config = dict(
    n_layer=14,
    d_model=128,
    n_head=2,
    n_kv_head=2,
    head_dim=64,
    d_mlp=320,
    vocab_size=8192,
    activation='swiglu',
    norm='rmsnorm',
    norm_place='pre',
    norm_eps=1e-06,
    positions='rope',
    rope_base=10000.0,
    rope_fraction=1.0,
    qk_norm=False,
    attn_scale=0.125,
    bias='none',
    tie_embeddings=False,
    parallel_block=False,
    init='uniform',
    init_std_qkv=0.0692,
    init_std_o=0.0,
    init_std_up=0.0692,
    init_std_down=0.0,
    optimizer='soap_variant',
    lr=0.00516,
    beta1=0.95,
    beta2=0.99,
    weight_decay=0.037,
    lr_head=0.00792,
    grad_clip=1.0,
    warmup_steps=200,
    schedule='wsd',
    decay_fraction=0.894,
    decay_shape='linear',
    final_lr_fraction=0.05,
    batch_tokens=[8192, 16384, 24576],
    seq_len=512,
    doc_mask=True,
    train_tokens=90830000,
    steps=6064,
    dataset='wikipedia_en',
)
Each number is 128 + 32 x the weight over its row's rms, rounded and kept within 0 to 255. Layers, rows and columns count from 0. Numbers have three digits each. The size before them is the row's rms in percent of the matrix's.

# layer 11 MLP gate, 320x128, rms 0.265, rows 100-199, columns 0-63
111:179114084122122182165087025090093150130155150108147135091139159109086092108202125094160104137128139097133156207163123166101123117157152114131138067087104131164142162092109073183133147180072136
102:130134181100169156142136115121185154100152173129103154213125082186150116090118111182152105104120124140145100130098121146141110195164086113137075147116140147105125116194144160163101108113100105
104:228116108101116132114139081104140099119134103089105090183122136075102103183143168127198081083083143098116116152117140146141083081124117146105138125117132121084143147169066115167115064188177141
099:113108112109128122104151172146130164140119118129141166087102125135068117125109129168174181079104168101163138088106147133142083139105105139157124147137083168117134127143149156125122082122057120
107:106062133127113168168074116183149129126160140104155095125119134111128101108136124119090083145128152091082123087098134111106163172112089169091129164183091092097132153093189116144198128132181098
089:128107099149100114200142175107105093098116098118079126116126138134154135126110120124071126062152180115077145067083139108181141143169181166169093104089135162093107162144170132162078178128106103
107:119112134111122137131063110131109067153156136079107119124079149146103128140101074145181110109112144155111195193187097108135156073169111120187080109167158143160102164156142146109134151105106150
100:103090077128134134083132150113190127113185141131201130147202119159135152156155113082116145142088136137102114166156168138090202138145144088108078074151141131124129083149142125182125058184148085
099:112114147118114158114101101081133096135084174166152034122163119128095092122181107113137175164100149141059142083144107099089094088118122101160111117174115183120175160143105120177195120136115073
105:119122144140187193110126106108073057148117140170103153154139170124148146113162105067173143169150135176121184156130123176141113145144097116126120043108089172124098102121143144165178163103103101
099:175106142089131180078133080204108156092056187094122157176177129115116116115117091091124114126141124118181091083074144217050086101078131140127084104123146155146131089158083113120158111124114085
102:124096110153154117148109114135120158102071183130079069143202143120104073128062131163089162102173091093130083159133132153075066175107085131102149117126124090085124081192136128081133100116088090
113:108063111096076085123099112158143115154104190131106115147172142116156066100154204060197120117147163143078109103108161155112134113171118121136160153131114121154119136163090181153066142124102132
100:120123091126138089083119126127132123051158143141129177119083120074097118119179176124176203102116110141167133105138128143089132144145135148072131068138149103185123153184124168159136128153156129
103:116117124103114055071068161143082112140087138140119149153121105165149153145140116117109110113033074107132130100121166089123098234130050116119108150094122156142183156145106094160136103116138092
086:175110122104118130136106152092144129163096141140135133154153143118071128136128073133063120095165194163133132155140159149141135109118135202188147112099136078144144137158155117141121138116146206
103:108087123164179137128109223093112066120116157112128136127136183148135142134136113153164090113097127131131107118080139168108136202126101135080081164134010127095122169101162144121149087151137110
097:120097104084113178078143174136123137120144137164148140082135190152062105118144112098082202124137120085051169086126098124087105182106137088179185145139151134111111156185111161125116102125064156
098:120184146119052140132165102139089118142117147123213161172103161117096129112062138115089119122111129237153140151108139086136125089119072104125141119202141122106097119150186121134137074166124089
104:145131120144108108090134114199098093110118117085119116069118139133108129138119087124091144124133160074133154116106069128098085078112123218181144153130174137124150115120088150112064128082075108
104:161155106140092176088116181122133081093131130111134087079117141057129176124170102110105101137130112154124124134154139142092108067116115137041151167128103174099118099200065112106069122175061122
096:105076120065158109114111088159109126101158171148185133123206145176094130142091147044074138119109106124141089136158169166141165154102121180070124130120138155143173162155149067141127122144116111
101:168171120083124108139096120142108151117085081145150155185086171142110118144133147161161100141143146147156178109140127113137152136125067156206153145159170119124136183103174146122097138202144084
102:164140101151115145127123108201113084176112128122105143115184178164128162173101076195119113096108146113103142148095097082154106112109145080171162119131155117087139138119087167096122145115134124
102:138132119144132051111132136134132102202169218184136066128111130172161160172096147123207140106150088136136142140115148079080167145112105173115164136087123127092162096148200123175169108131152126
102:109199102129169071056067141124177189153136148127138134109181161152106112114124120116119092160086144130077149082109130096151113156129056079126131101091136123119107113209173124130130059150136140
097:080193119175136132091116099144132116119145048143107082092141147150162171095120129113134058137073154121120132078152162126137134086052090154175077103170157117136166179138149138114126162124115117
106:145105139084139096093081075160142134088091168104128136140108100181113095135081123114178093132105079116139106110103113154070070136120083051129164154092119163201088081162126149182167126113106148
100:106100104114151130078098160158126083131142196142128064144094169161093110088111120145166121162123089100118084140101135174155142194178115106118086154101102149188206096117156170152155103084153103
097:108099080166137102110117138127095119097133124127160169156110134142152107129053101141166128089146077136121170096095096167135159151123139084158155114165091116150138051152109136154163164217136121
097:164091089165102147110152101156116156089164129087076078121136121077108076087177090112166123169126124171117080147153136141109101131112082198143158142144137126139198166118147087146149103144162111
098:089142121145098091081156168073118124108168147131126127094118087118116085067094120128085145148080154124162172179166144128092098134095132159148173094162105190132170097134153156167196110149093107
107:136153122124118143122136134156056116088097102107098102144193122161074130140098079087117130124116133126121127177176143158159162122114103112105112139147182109164139133138145150189115096174087070
105:162160058158139100140123134085097104119149098098171184087155101177164185169126139056127145115108076076082150122098108132094109090101051107063110107152166162085186208116128134135121122112122089
099:150064126152125158114156103154151149110118130193148158079169154093106074174085195111114093147133038066120116128091107154096172162127115159118180133157078162086133141145134130119194121122093067
103:137164158106082078140121108146146154115158117048111167216146151136158097122157141088143130123151108089103186155140166082106085078101095097154146128228103165122127151150082106125164078132139114
102:065144126146071101098127144144121073106147173100128065121127118101116067082145115088150111133126101154091136062089191151131092059123135110140168147119127187198166116070217149138145157149147149
094:097139100119176074110094103152126138095139125141193149103181193155102064159108188093164103132129065127147116176099100118133029191116093128153119145054116187092147170113101163134115146108126067
103:172168132134156043119104119142173084173139179101148168070148129098161130166146153157169142121133092089058116100059149125142097110201107115096138145124112146080175116138157128091140127149171146
098:134109132135123116100145176130106124163137104109152118099133110101147115145155101200103095114128083158085089158124120128088111159131127079133084125184067133133192093114157159138063130118094104
102:076142141162144119082178107129170112093127108095096145158124112138178069135109161164095127132188124155116085143128118071167051114108136116103187196094131138121143115127121144091083157157117129
099:094110234088201140154134161079184115110147162148073152148113099156156105089101142157141137133118172106123125136124099107081124144176075065118127178141143145118171127205110151134084077117144119
102:137065086115146123162128109078122152157139194117079112130089167118109106127152163093153157072142121139078105120101119092111122106114084133082107082095111110178121052108119145155120155125164149
091:147130140143140102097114120103152111053079122104116152135173111151168130128114198131158086158032172129104109144118134150142111152138110082108133118193144088129108172139187120100131128141073119
104:124083136153156187191129123108152126130095130156103094111114146175103145164139180144121050136143174155121108107177126148082117132129054220144156164135113088143145158176075083121164124134099128
102:161125049077156181134100110084138089128164089134099117129119094088136161159129143168125150124079138173121102156111118149148126138156124177045145103174129172172173157142101161148086109105130128
102:164151110120126169139162157123174180099147116147143071091149148120071105104131088120124162141099184095127148109109098164162168090138159134131138132138180200075136116156092116112145109068103099
103:102080149139145166094112129173097087097127167081111152080128151169109098106176158149133106084117145195167037140149215164162092170105132129121140083141119063119157151086091129162146113160141141
088:143130150107108102125154141162144121088102113107110108085103131111119118163074177086111079165127108130133134108139169121078159089106128153108116039147095108100149145169149126179139131101128074
096:131133139160191180115125135168110133063133168093132067174183140115125135108099139178162123210145120078102109147120125101143117140110106181148150090094119157129099132133150101132067150103115166
109:127121123133054152101154078107108131150115133145146113181178116103090116121066098148132163155085124176133138169161158184112131072141117182095118073079086158160134091100129085150199139202145138
109:118144112067147126131137137127169138096114175102145099110117065138099131143120146143182125180105135146120063094103095106124105110140084089128149128174124104150066173091130139124099176138096076
105:129104199172122129133118099083140078093140125139115103150100117090095110146151128125130135035159081137170086152148140175096145153149133146087176100151143104140145059135117201202079131163118076
099:141104116137147086068138141166161132116144150109099131154108084129112140152122157115114046125116123152078169081128158155136189124105112094138164113152203139146131197164170094086134153136164134
096:126129126192157173136054135138181031102126107103119106095095110145106135127158080099088080203126146124147148162153097175123126199089157156114090125092120111155098159167124061106142128105141086
096:134113176174112100093129076152082109114112146179132150155124168151132128132110114164103136104170121073150147150139073092155148143047153139173187097158181101135139179153143186100159199114160141
105:140073131140090156126141140085036113161150077160095159112150120149107147106122116065184096082138181123125121138090076087126146070137130159104118120100175122068149182133166106161168157131140087
105:106196114153168124158134142118110136133102172108145122110110153160114125109159066118185076097141097130075118094104112151113153141088100094108135069168192150161175125180159118161135101162126103
114:133062096138135153134123141161123085098156094115060128178106175122183129121131109088138076137097120203097146150107135121157092168075156140106109109113118124116150113102137124115123118151129107
089:099126080140107108093164090124195124170124129125116090154130138130145114129089148101187144124103126156135113139120119113110169063185102164116130096067113160134093123113144056145144184120141146
102:110098101112187148113160068150134108092168086050142157118122070118103107151148117112088150137147121083096123066085071161105151155110125133146148095205108159143119103089089142125146142128134084
099:126070094139161122139198133089098151093112043158094077135162134156135111140088059100156180079117109178097116130182077126133093187132047169080164164111120161117141136127111161182124081156106144
091:131107142087120114077134146102100108107159126122161083118151078122124208138150118092097131111115139158067133092119109054165162123150128150105116098150124138095078069202077149101116094098106059
091:130143167141154122107109157114166148139071132111148110141126172130121145176098086104134109119121181115088166129160069098160177134165127111073126084147063108149134180151114140148094113173086138
098:064055173169122077083146125163148152092168121177148116126100105104099126137099109123192190125112163162132185049117163173134123172160129153152160112142107157152126108166108132079132164098094183
092:170172084175079142081151068130081128149109093127186108153150157155114145167158113069082084125109100084048110087119109142139129157111151139109090138086168110105128122197120090133099115124048086
101:151127070168119101132134125158086131140137166114130069122112089163125111135155176154177074133126136122142139094169151117110116105164067065158177164090103131143156122126164133160145138080134055
102:163160126080140178127106100113169137148167168125131104098128103160117133116173169078160152165097134114153130205198129164203117156143073132131103125151148161114135099076190162094133182118095123
100:099103093149204078113167109167132113114147170124070158111129137149125127072100100139105171120138140038120111144082161146110125088188148116123139103138081136211144148108085169135169152070090137
102:116143074122087140147122104164140105104122114132169070118130125067117091142114131072109170096132128125103085140148146160126129170137070148104145046112126117104100133150086191106138072089118158
109:125072217086151055171104138160144170100104175153126149157152093144116049100167104101102161067095131106096120096121116157139135089145069141144114124162185144115147155157133133144113120095114168
105:055055124186133151063150093061087095087077108150137056111131127118142091045159079115103169118141092149094105133140158106110071113139063152112121090110131143123139107111116164135148088203121109
098:141109150115087145103127094155129128127130126146104106110060139153166131078139073098115127137120112106114201110137161137070179173125095090076099135173110127112080140093072153124203106124126118
096:070138162149149119106160097131136125118119141120089142105108114123073172183112111088177128095028064139106059082102071093092128094106136174090140097152147098122161098117083114143087159096153079
102:086158100165157066119167122120163118046157143054118121149119123115147097090098128085081131137086080126190161173084078070183107121087100116121129123120102104148113144146118165173125112161120132
101:124144076177109133159113155105137106144132234158135117072115117154102096158149155136161172096073159098109152123091044125143115102131178151097101128127129148090132159116092150108154107153141075
111:158130150114149163143121146136127054068185143135135171123124135184123102159145155122148133149086160124112090104184103165075085125144094145109142118132101141147149205205072142104111134183130132
101:141061175102153106163116168228133146056139114129178161182134131140193109152122064076148148132140138102204168151109112160144104191121083154154132108173101103103155140173144137112123093148043115
091:130131103127134115154146079100059102139118173155133088150113133079168108203180100097151151114095186152151134118168130113133109167112072133169112115074125161097136150146215143135141147111198137
094:161127143155121136083098131075100106122132120091137163107140120151115129117098113116182140098131106143158070130024065149101194074092127113084135156136149168158130083138151169167141123172153079
100:161076131116144163179112089133147115069152106093109111120074091079068119126072153136119130101138149140118191159111161085129117134144168116201117115157201220106152156115116091111103143060118082
094:158154121181194086099141084121113134119120085115112141144137087099114148186107153123140091086118123180163196091148145173146107134078115118073157141105156132122119120136181168121161134193156088
102:155079100192158111059165166122101120057117094165109108142113113106116106131122146114170136147142082156115122109100103166131100137179095125162141057148067219162132145116131083106110098127150132
107:133133146119142162101084103177149169112125203118110159054123170171120099133193109172159171092119087103145105130130104096152122141109146180110121148100140122106081112125151138183178176149039164
116:120094131130060109089138157164134150074092117118115124072141134144119111097070109120104107130112083164075105119058103103060124099106073213096113123159142166123116081127102154111114112082116132
088:139095123131142139103149102120073160136119169116119147138104104150124127130105109098184196151129091073198113109156113152142150144154135209133163137137184123143109147146128088115136178122160105
107:089143117116114141076124119142109097167160130069135115120139126129169046101130122090170073186156167144128115049084131089127110143120063147054188066122120156125123198149154111107173157146155131
096:076136132102096141102186158111161084106139137089104151104114101150096124151143129102201128113173100143134170079140080099147113119105198076148168127106134110170105153142135129107143092180127119
085:148179157144105104095150106128077140094134149146141106128100126070052117112132175153169121116171121142117104139127081135146117167140128125114156029069113116144108175165175113153123131127130133
110:097143115101133075129141144135171111139114137110154129120076180128031111163182154166107183117135122116102138097172080096140131150139165141104187111046072182104101098143130090124155140186157100
099:102046124159076117118132112093109106120123148107151076171149161130130113121149209161152068144102101129167141114112156059090162134146143115178136126135194128081076153162100063133118101133091127
102:129127144184098121141113057124134144160172187111073102133119104083113136159086147158130145100113064143105086063119170175089078144146172190080120110094114146114157108147164140097132109088177171
109:104090103164155184090074143140119184126100085156146139144056099171164120142149128173117089110136105091064151119115167154118135114168096171101148171141135218147105135147123095078163120103119099
105:124119082149094126074111161158082117087151079112081078116104136173102149118086125145130129123094149126105172162154081118132169138062041142141158097045087130153163111115138149131133173103155161
102:092147125119160136168181125102150129116180117123124182156141112112093118133094106137123119087132070119160069203129102109105141111122093117129154119188140191146168185152085170107085085122082112
097:162114133106099100134114111158073136177122079146152130145068163134145087100097162126159089111111079097103089142174134158150103122153076161141132121101128152124210109123175092148105087127100134
096:128107177134169084137074101168129094155150118080205152125162111122121119134135138128105066109119151189148178136111131130109157098120199157122138111150064098164174123090180144113140085093178112
096:094143129164092151097166103164107140174184132187106115105106155168068104109114164062174159166179141154126121117164153208143119091078086124090117137159164134142125116116095110087134099095162065
107:112111189137150052111150166140132088098137126056154097075111140054140158164140135123087074107142115125105164138100125117126132152162063141120136125172129062147144126173161101090147073105122126
108:138145096124130109067158113145141133162092145135172136113116098068099104167138122164104135084130108151133087053162132179086097126138109147134170076063171088120207111136151168113117076100117118